Weights of a small GPT-style language model, trained from scratch on English Wikipedia.
Training: a variant of Muon for these matrices, 152M tokens, 9302 steps.
Each number is 128 + 32 x the weight over its row's rms, rounded and kept within 0 to 255. Layers, rows and columns count from 0. Numbers have three digits each. The size before them is the row's rms in percent of the matrix's.

# q: layer 2 attention query, 128x160, rms 0.129, rows 0-63, columns 120-159
# k: layer 2 attention key, 128x160, rms 0.126, rows 0-63, columns 120-159
# v: layer 2 attention value, 128x160, rms 0.122, rows 0-5, columns 120-159
# o: layer 2 attention output (transposed), 128x160, rms 0.121, rows 0-5, columns 120-159
q0 096:171196133146184140146091101164100118087074134144148044050111155120112117138149130131115166136103128108098151120147128180
k0 100:166148135156118159208128100074167167163133103111125187090211116110136119084094182140154118149152153098114124141080133090
q1 091:104177157103127121186147158114138133068168113119096184162095137193101157122170129110090131170146131117172129125134087080
k1 094:089148157168106166179094119148088080110112147068163093102123139095165141119138142128165149125123172184104137155115139155
q2 079:168114082128110117078205109079146173119149117121149107164080147124150160181123141152072127125106074162099074113161160103
k2 083:181138131166132125121100153116096146139141095108119109090091148132112131150087074136135174181118159101140172130086145168
q3 087:214042105104061107101102135105118212134106119136113140145130154138132135112108111079101098111085139178132165082104137167
k3 093:114197087084129134114181115119122063139129140186102156161150096151134127179125147168088140106106143061174186124180106153
q4 102:114108106112121127117142148114130163135145112171166129202162113094116156115135179145111144113133128129073092074103160069
k4 105:171121147089106116124072114124137121102077130150107136104063091137074164091169143126095157113130137126129143076183082201
q5 089:124106107081140121147112171085144137178112152092124157178166093107131200117110192073110108130115124161140166077151154071
k5 083:150155124147126111149124094199114114121098097100171046163076163144033086152129081147175126153150169131136153142146127132
q6 085:108087084148079158126148071105141102090116119137091076132154127138123113149123130077105114170153125144127127188087173157
k6 095:211093119086159142134080141130112106167116105228149111148073092154134078094181139104135140114125140095172093146131159152
q7 086:141097161078125155108132117074172129111073176079074118083098171157132139145150135165109092164166166182097130089141117124
k7 083:049138139193149117160141150138123094100156116131162149125153078136151116090153087033160114128105128041142098148133131157
q8 086:147150146120150123166141101142123129128109166157138092176086109186102116179120131129134118107121161145203167134121102126
k8 096:163119075119116106153106082180160090141129118089082088131170169167087040092098126094140142104144140097103176099150126113
q9 092:097098140102129130164127155069135108153163085173088101130095117117141145147137154168148150139199086148135142092135148114
k9 092:153103138149074154101125129135137090116125131161135078053099159161064127123188114118101087098163114123095095100097138140
q10 091:050123106119108100119105067173141146140153141151097136108119167061080125159117134109086132105171029162223160135130087109
k10 093:116157135153113108069181143087140107129145107157119157149157142115126180101127097138183061101078156145190099157080094114
q11 090:161100120104149096144141095109115147170087118099071150120146126096123152114118091128123129142064155205075183075138124108
k11 090:069057134165134099167107140102171134176194148088119079150109120116160170138105114195159146137203120130134150155149064168
q12 092:153126101093108097157156149183100108202094157112160116112101138112140192136221075117091113106127135164133169169195154126
k12 086:134116081181164134160139135104085164122125095144102120151101172142127139100109155107133154128107061162130132135136093076
q13 090:110065139086168176155143108178123133146129159169150114109106105090136154100123158117154111139100091128203152124173160154
k13 086:150106115132121114108139164084149092166193168114116158149135111082119157076094137200125170083172158088095109138156111096
q14 083:130145100062113160064125148133191078168143129181138073142195090146154088125161157170085136095106105115184153116113167120
k14 086:171087136092114155082118149133147112109089174091102121082125137217187123116098113140119133178098087149145090146083093143
q15 094:105113105189136087176175114183099121140114136095144095072136125139167111129139077130122118145164103161111130152106118119
k15 093:164181091100170113139118132094071154154134159082107114189101065081124129163104210184176175121129154134107162157096084090
q16 089:147134089144182069171164136157161150104104173138097114141123090134164060152108133153131124141085149128106157064120165140
k16 087:104144113119102168131072072157082168118167125109145094116157109121102122148142160127121105167141147131041160145141074198
q17 091:157074117103108162151070160120134063167091131207126148074129129142132069124133145069075144121159087208168134101134186163
k17 097:141106133093073110128180064132150107184161148119133124169157073137155121158106154125162156160098145130166179143098121098
q18 089:122095118107116110164174107071086091110101117099110068061178122140141132131105131152126116084069114161163161114123145089
k18 083:132151100175130089162110118093211145132100084145087152133115128083124131138129163129154126165173188104106124158102063102
q19 086:209166099158114153178092149091125178141144115149112056114110172154112167121150179178121152141122078142136142134114177098
k19 091:089072092130136098146131125098129080151104138153149185117140146136145121138157157076147095118121142084090029159099141104
q20 095:103120142110088156194126107158140125112124165156154106121154145144179125093113144139145131088156074121099068101148080111
k20 095:114166123088074103051189149125109116114159110056142074127110108120117107153106062132100125139069160129130115144086123105
q21 093:116106117190110166125127140134110155085093187134162127168109171143150087119126087098101131112053125090119173096154118137
k21 089:144144078110162134134149104109127083150146100161083107136131118109059112069091113149044141103149152169170144114124136184
q22 082:130147137089147115073095063119187082135077152124127137098136158151156110075173148089146107196170149145153061181140104059
k22 086:148103210133119125161113107107161109121210092138096168138063115125143168208178039102121071136136124157163131044123075112
q23 096:135064143109190173098105124093088208139131119112129118131175133111138100128113148126137097131115146097071122145094109135
k23 097:134143116146124085202104147133151117132147143091134189149164074114154137127165147134105176130154141082160100111108150143
q24 077:207143112127163107114153133144150121147127106124060106106119161080089107197091123172112174103111117144143202095160163127
k24 082:041115067089113125089208171146139120118142116166165132099133142124134233101164155085144184120082127056144129107098069113
q25 097:147120125108164104078183154104087104134098084178125125146104163128102159130086150128081134124126177113090124067104197073
k25 093:126175131170137122159154106106102109172137098136165130107110121136140118096110103091126175147070087126140223098152123130
q26 089:093131123148110160084180123127103126182058094114137120126118157075134125159157133147149113115115159097125157104187116135
k26 099:076132170153177058125131120128117114141131112170098121123063107128113160074221172111176147137126115097086142137158106121
q27 086:086185139116138110123105130146116165143102092146152175136099132151116086133110118159111105095126143127087163112161128136
k27 088:136109116104170162126122139168147152115191092157085214109117094122143102145110149128141180144124120104103132099130109151
q28 088:137102113157074092131142170165116137114147145143086107119128109115146142122180131136150084127145118127085116133157140108
k28 087:102123148158141135104142125129140142129095061114164106092164154107164127132136127129153202092117060118101076140084067137
q29 087:137085106172140131057125107154081187104102135117075110082112176183142159179150161154120098108115136117135127119128115140
k29 094:112182124130152194161135180138104116166156128112069153109213127103134101116146093117137105155137084106136176144146108111
q30 088:149155167118145072137139127113072139102113145121094130177137116124172138121105185108121084092131183123156070136131106147
k30 090:163127159058149109105084138118115138115161136180157165085087157111193155151169120097156193163204086147118107157177126102
q31 097:103089107083161172092148142128137118099177163178139187090109165190134102168114122103139133173138134116120147093158194177
k31 095:136148122165102084141060179112092148157124118146116097113189085136118170082166152123159117141151101152131128142122104148
q32 083:118101146139121087118102117180156082114111162174098095146131143085118165083149140166142114073144181113147148170058138112
k32 084:131138086159134106145142163102117120200090126090166099162105123186136123148114219113174144117134079159072140154143101115
q33 092:191126160157102152095084144116125107149159140091117150169152156129175083221116119141145092085120151093152144123147115152
k33 098:127065076082111077137137147110161143163126099144106116147135118135128141121157128113121139129106124096099176155123127147
q34 092:121148146123152137140159160143094168118125111159093123053070094135152075083105080143171101156168087138109123077163134131
k34 099:088106083196130112091201094159142123079149138123124135081099162127187119144055125174104104110151144078157181139118118114
q35 092:092144095117119159157105164137126110107124137074124122091124109087139123211130145172112126122147130171190150118132142097
k35 095:106112133222093106107107073147187057139139148141052102134117157105129128115082174137139107155129133114103066130129117062
q36 096:147104162157136113109149097186130099050126183183097140113060159086178148129154107089130103130116109123144123054154145158
k36 096:166132077146174158158151101055060175150171072174186118151168160160138076122115162119090107111172157166064134170120098168
q37 092:166202168116125152122097174151159109132166141123093137153151105144135056104127137140149190106156123153147085190159149114
k37 094:082173142162149152099123111146147110161133133067177100122104134142118112139124089147087086126091100082100092073149115106
q38 087:159118130139135068099118081182139132149067139195119081098081084114154140136139144114122129113084068151151117146112106090
k38 082:093121114169172095168133151142097181129131114143130184142109167165098084148174119155115155108115174115168126133139084140
q39 090:155174129121157173184104162087166112145139098099142100156124073135108163132093113096135120117186159175129096187126060109
k39 094:108085093132084118129156129107124097067119215078102111144182079116117108114141168111134058119136115125093104162103158155
q40 104:143144091152165147123134075105196119165187070118147103117117042090121151123165095141177116185150202096118160188098137089
k40 100:142163145125103103138116188147098088084119170154103062057120139156103076149133128138167125094136068092119123146117125149
q41 093:123130150130128165136177065116159109118118168129104149164074167137149141102145200094106116155185073152134062153100183099
k41 091:138161143132120101115162095088139144109166118165157115099125140155045107133112100135124102111048137113114166101125122143
q42 094:126173145101125103096105102148126161105084089126157226094134097128155154107116112156129127101099120120097149121133204159
k42 092:103101108199174172168093098082108144154124144131097117112109162101128147185085152110104148145130240089175179156156108134
q43 090:066121118104123145137173128117121148144067165143146174160110162130121177127134106158140184172155179106148135093125099080
k43 094:132129091145122086100132146177131134081137100149166081110114075148118153147158129180077128135144174117163110134187109159
q44 097:109164115167117091115112157115110145094118154149142105135099084098155065138085134077214126134212154167137105106074130119
k44 100:102147169088129122146144039135191072126178149135150198105094132145120070082137155140128099098147117135128093168190144101
q45 098:059122071137112106156125103107155086130129130137075129148154102168169124108149148144161093130106148143140108120146115164
k45 102:150143156156156197090116170111117184082156068128090131098059143140160149159143124144155119156133121166070083120084127139
q46 099:190135146106129184175165084147142090184101108090123089093147123174095161053106082110063162141082125221107160088116143168
k46 094:130127123094125151144131119126104182095104124157095115195162096107100107147134072120126136095126121145181153187048175148
q47 093:100146142075134164030097104089161057088124127150144150131155142100147141118093140115148053170139143175189108145066150119
k47 097:165059172143113114165087113175120150171067073136168140143162082152151140157152105119144111089104134134091149137114093083
q48 105:117163153088121129081132164194125136066142118136134139144066144124157122148116115088156130155122131124186141139122128127
k48 105:094134139130107111112135085097141158144098129104191172089108130154088157119130131174116144080097143120169119114139121079
q49 094:143098136133092187148070107180110164178128112096151134158093146056121060156153113150223081114147176136120118151146134085
k49 095:117131109143130066135119123157128135137131146141122154103121088131163143097055136122072117156139108068081114103177138097
q50 086:117139085138179076121149172141114188146074144138123101117139112159141132174176171101155161151098118093136134163139120146
k50 085:147113076159068131147087143080142082145158138145194093177071142044126113136154190158109124128180177145132091158083089125
q51 084:143129094125158167193155126115126089071152133108100185142152122126132139133148085147134172199089105156145153170144086122
k51 097:122127114139099105209088171126145167132174136155157101154206189096117118109113143098121112136171121174100120111065115139
q52 089:132151168181130123168165181099131108097167152078171095137130097093118043127140109121165187099098125136122107160166120075
k52 090:120146157154115032152180095130109118146166127122144137150118137161111147099154120137129108072140180147132080120060153151
q53 098:093136128106097088116114152116111172113117150142077166171112103106162086156128186185166145113113124160132136114145115129
k53 094:154148136135163155134151094203147083081079097179115055071085169171131131117180108117145112114103166100104119126104130090
q54 091:140095107120093123138183154153127128139155134148120124150100114128143176157126138104220137117076140073115154138093166124
k54 091:093105178148145155189157143117080160074110101157075089127106158097118111084198130113128088123135123118079170095132098084
q55 095:128052172145090106148115135143141133084166138089105149081103074138148160137124166156133123140164199092173133122129108081
k55 099:113122127171076132118133170133162096135135133067165128087200102113128089128145145109112053120140120166088102153113098120
q56 094:153138115175128162152123123098163171143118180078060184125130127137158130153139086157157120110137074127121121102072152129
k56 095:099064164081127106145059125160128139131178098153124065093081122171105130118111097125137150158162151139118145201164077112
q57 088:095155165160177155145104123116100162100133140117115166150085219120098116119186101115216126133163111120093139148100141122
k57 092:143143119132080090148163097123114104104188097095139166105165064145148139103105089150119127163169089067133081153130111151
q58 087:119112147091125163129176142161154101054117108099123118126153092131097124104133096163086165114065111166129128148106148177
k58 087:151172061139118142156132103116074124159094167103104110182176185141107171194187136124150126135082173069110134094128112087
q59 079:125087160054152157095191121197129102135103132104152100060144114106099185106146077095148127114123217076139128091160122182
k59 083:161183100159149092197104126096067182075168129142090094117141108167189127143141153129064117139131062092114141092124069153
q60 091:104130170076128145107150174173118145148106081158118151146111126172092191163140137149087074119123164117144160090127146159
k60 090:194179127161171123108103050140143094138132055137117114173183166167168123117099166070112142160127120153153126131083089071
q61 085:124078145172123159143107189109141162080178108171132142088158138115196088142144117125135142170071192093151096143114124141
k61 085:176128132116129086098124144136155095119086114132150157133116118123115143114157177143118103123210096119135099120136115208
q62 098:120158141147146091102077114146124108097124091144064056108147095093146108088138122142107131157081118131109173116168122109
k62 102:152091103085149130178130155121125134157157145074117167154110138165196133133127113126166104094149122055079100130106077142
q63 090:129181130130159133121159090139110124102143106145113097079133123061144110128174150145149141054140111053120137100143074211
k63 082:136082138142130139119118120127090146138076095151147124126108187115129169101117159091101075168142148134175062159079136063
v0 097:188160145149167074102105124109122153113138089114127126157150120147177109030114153153129133130148133107144148120146094118
o0 096:104149154120161145147159125071167100135133154150114143112105127149083114166133097148098165131117084130081130195142124131
v1 100:093113128092097127104132112079136104061170163137066155199121182158187138144053104108149156176149098109170115136107129094
o1 101:155156117136139152155154119194119153161100063183157127117112158144036139090224142131119104099096157097088142145100190149
v2 101:134146125076092101159140133090151124119102175125142121165183150101135147171064117173190161143134156120163150114062084067
o2 098:107140169174146183110111116169084145107144118154153151121077128110119099092215133114106140138130128099127135121147130182
v3 103:145165158125123117113109119117103169132127177138146172111118096148179111142099146152132114093173169115190123145146095112
o3 098:142154094127139116124115095122120123110073148129122114120111134126106144157129153114107126171061163109108142130118191128
v4 091:092119129151156086106124077205110074169142078090118145127197101110130122116091108117196214103176143120132101128105128166
o4 096:169140176070079173148136173098185140125109090115069093113133149122148124149193159120145106148091128078145170125116142090
v5 097:119103066177148119155147105092079136148137143170074097108098125109137116081145137159193110180124085103136108147065120195
o5 097:098172091118083134115146100135157101148120159109147160153085142161166126126118183113051104093155124141126124136163115101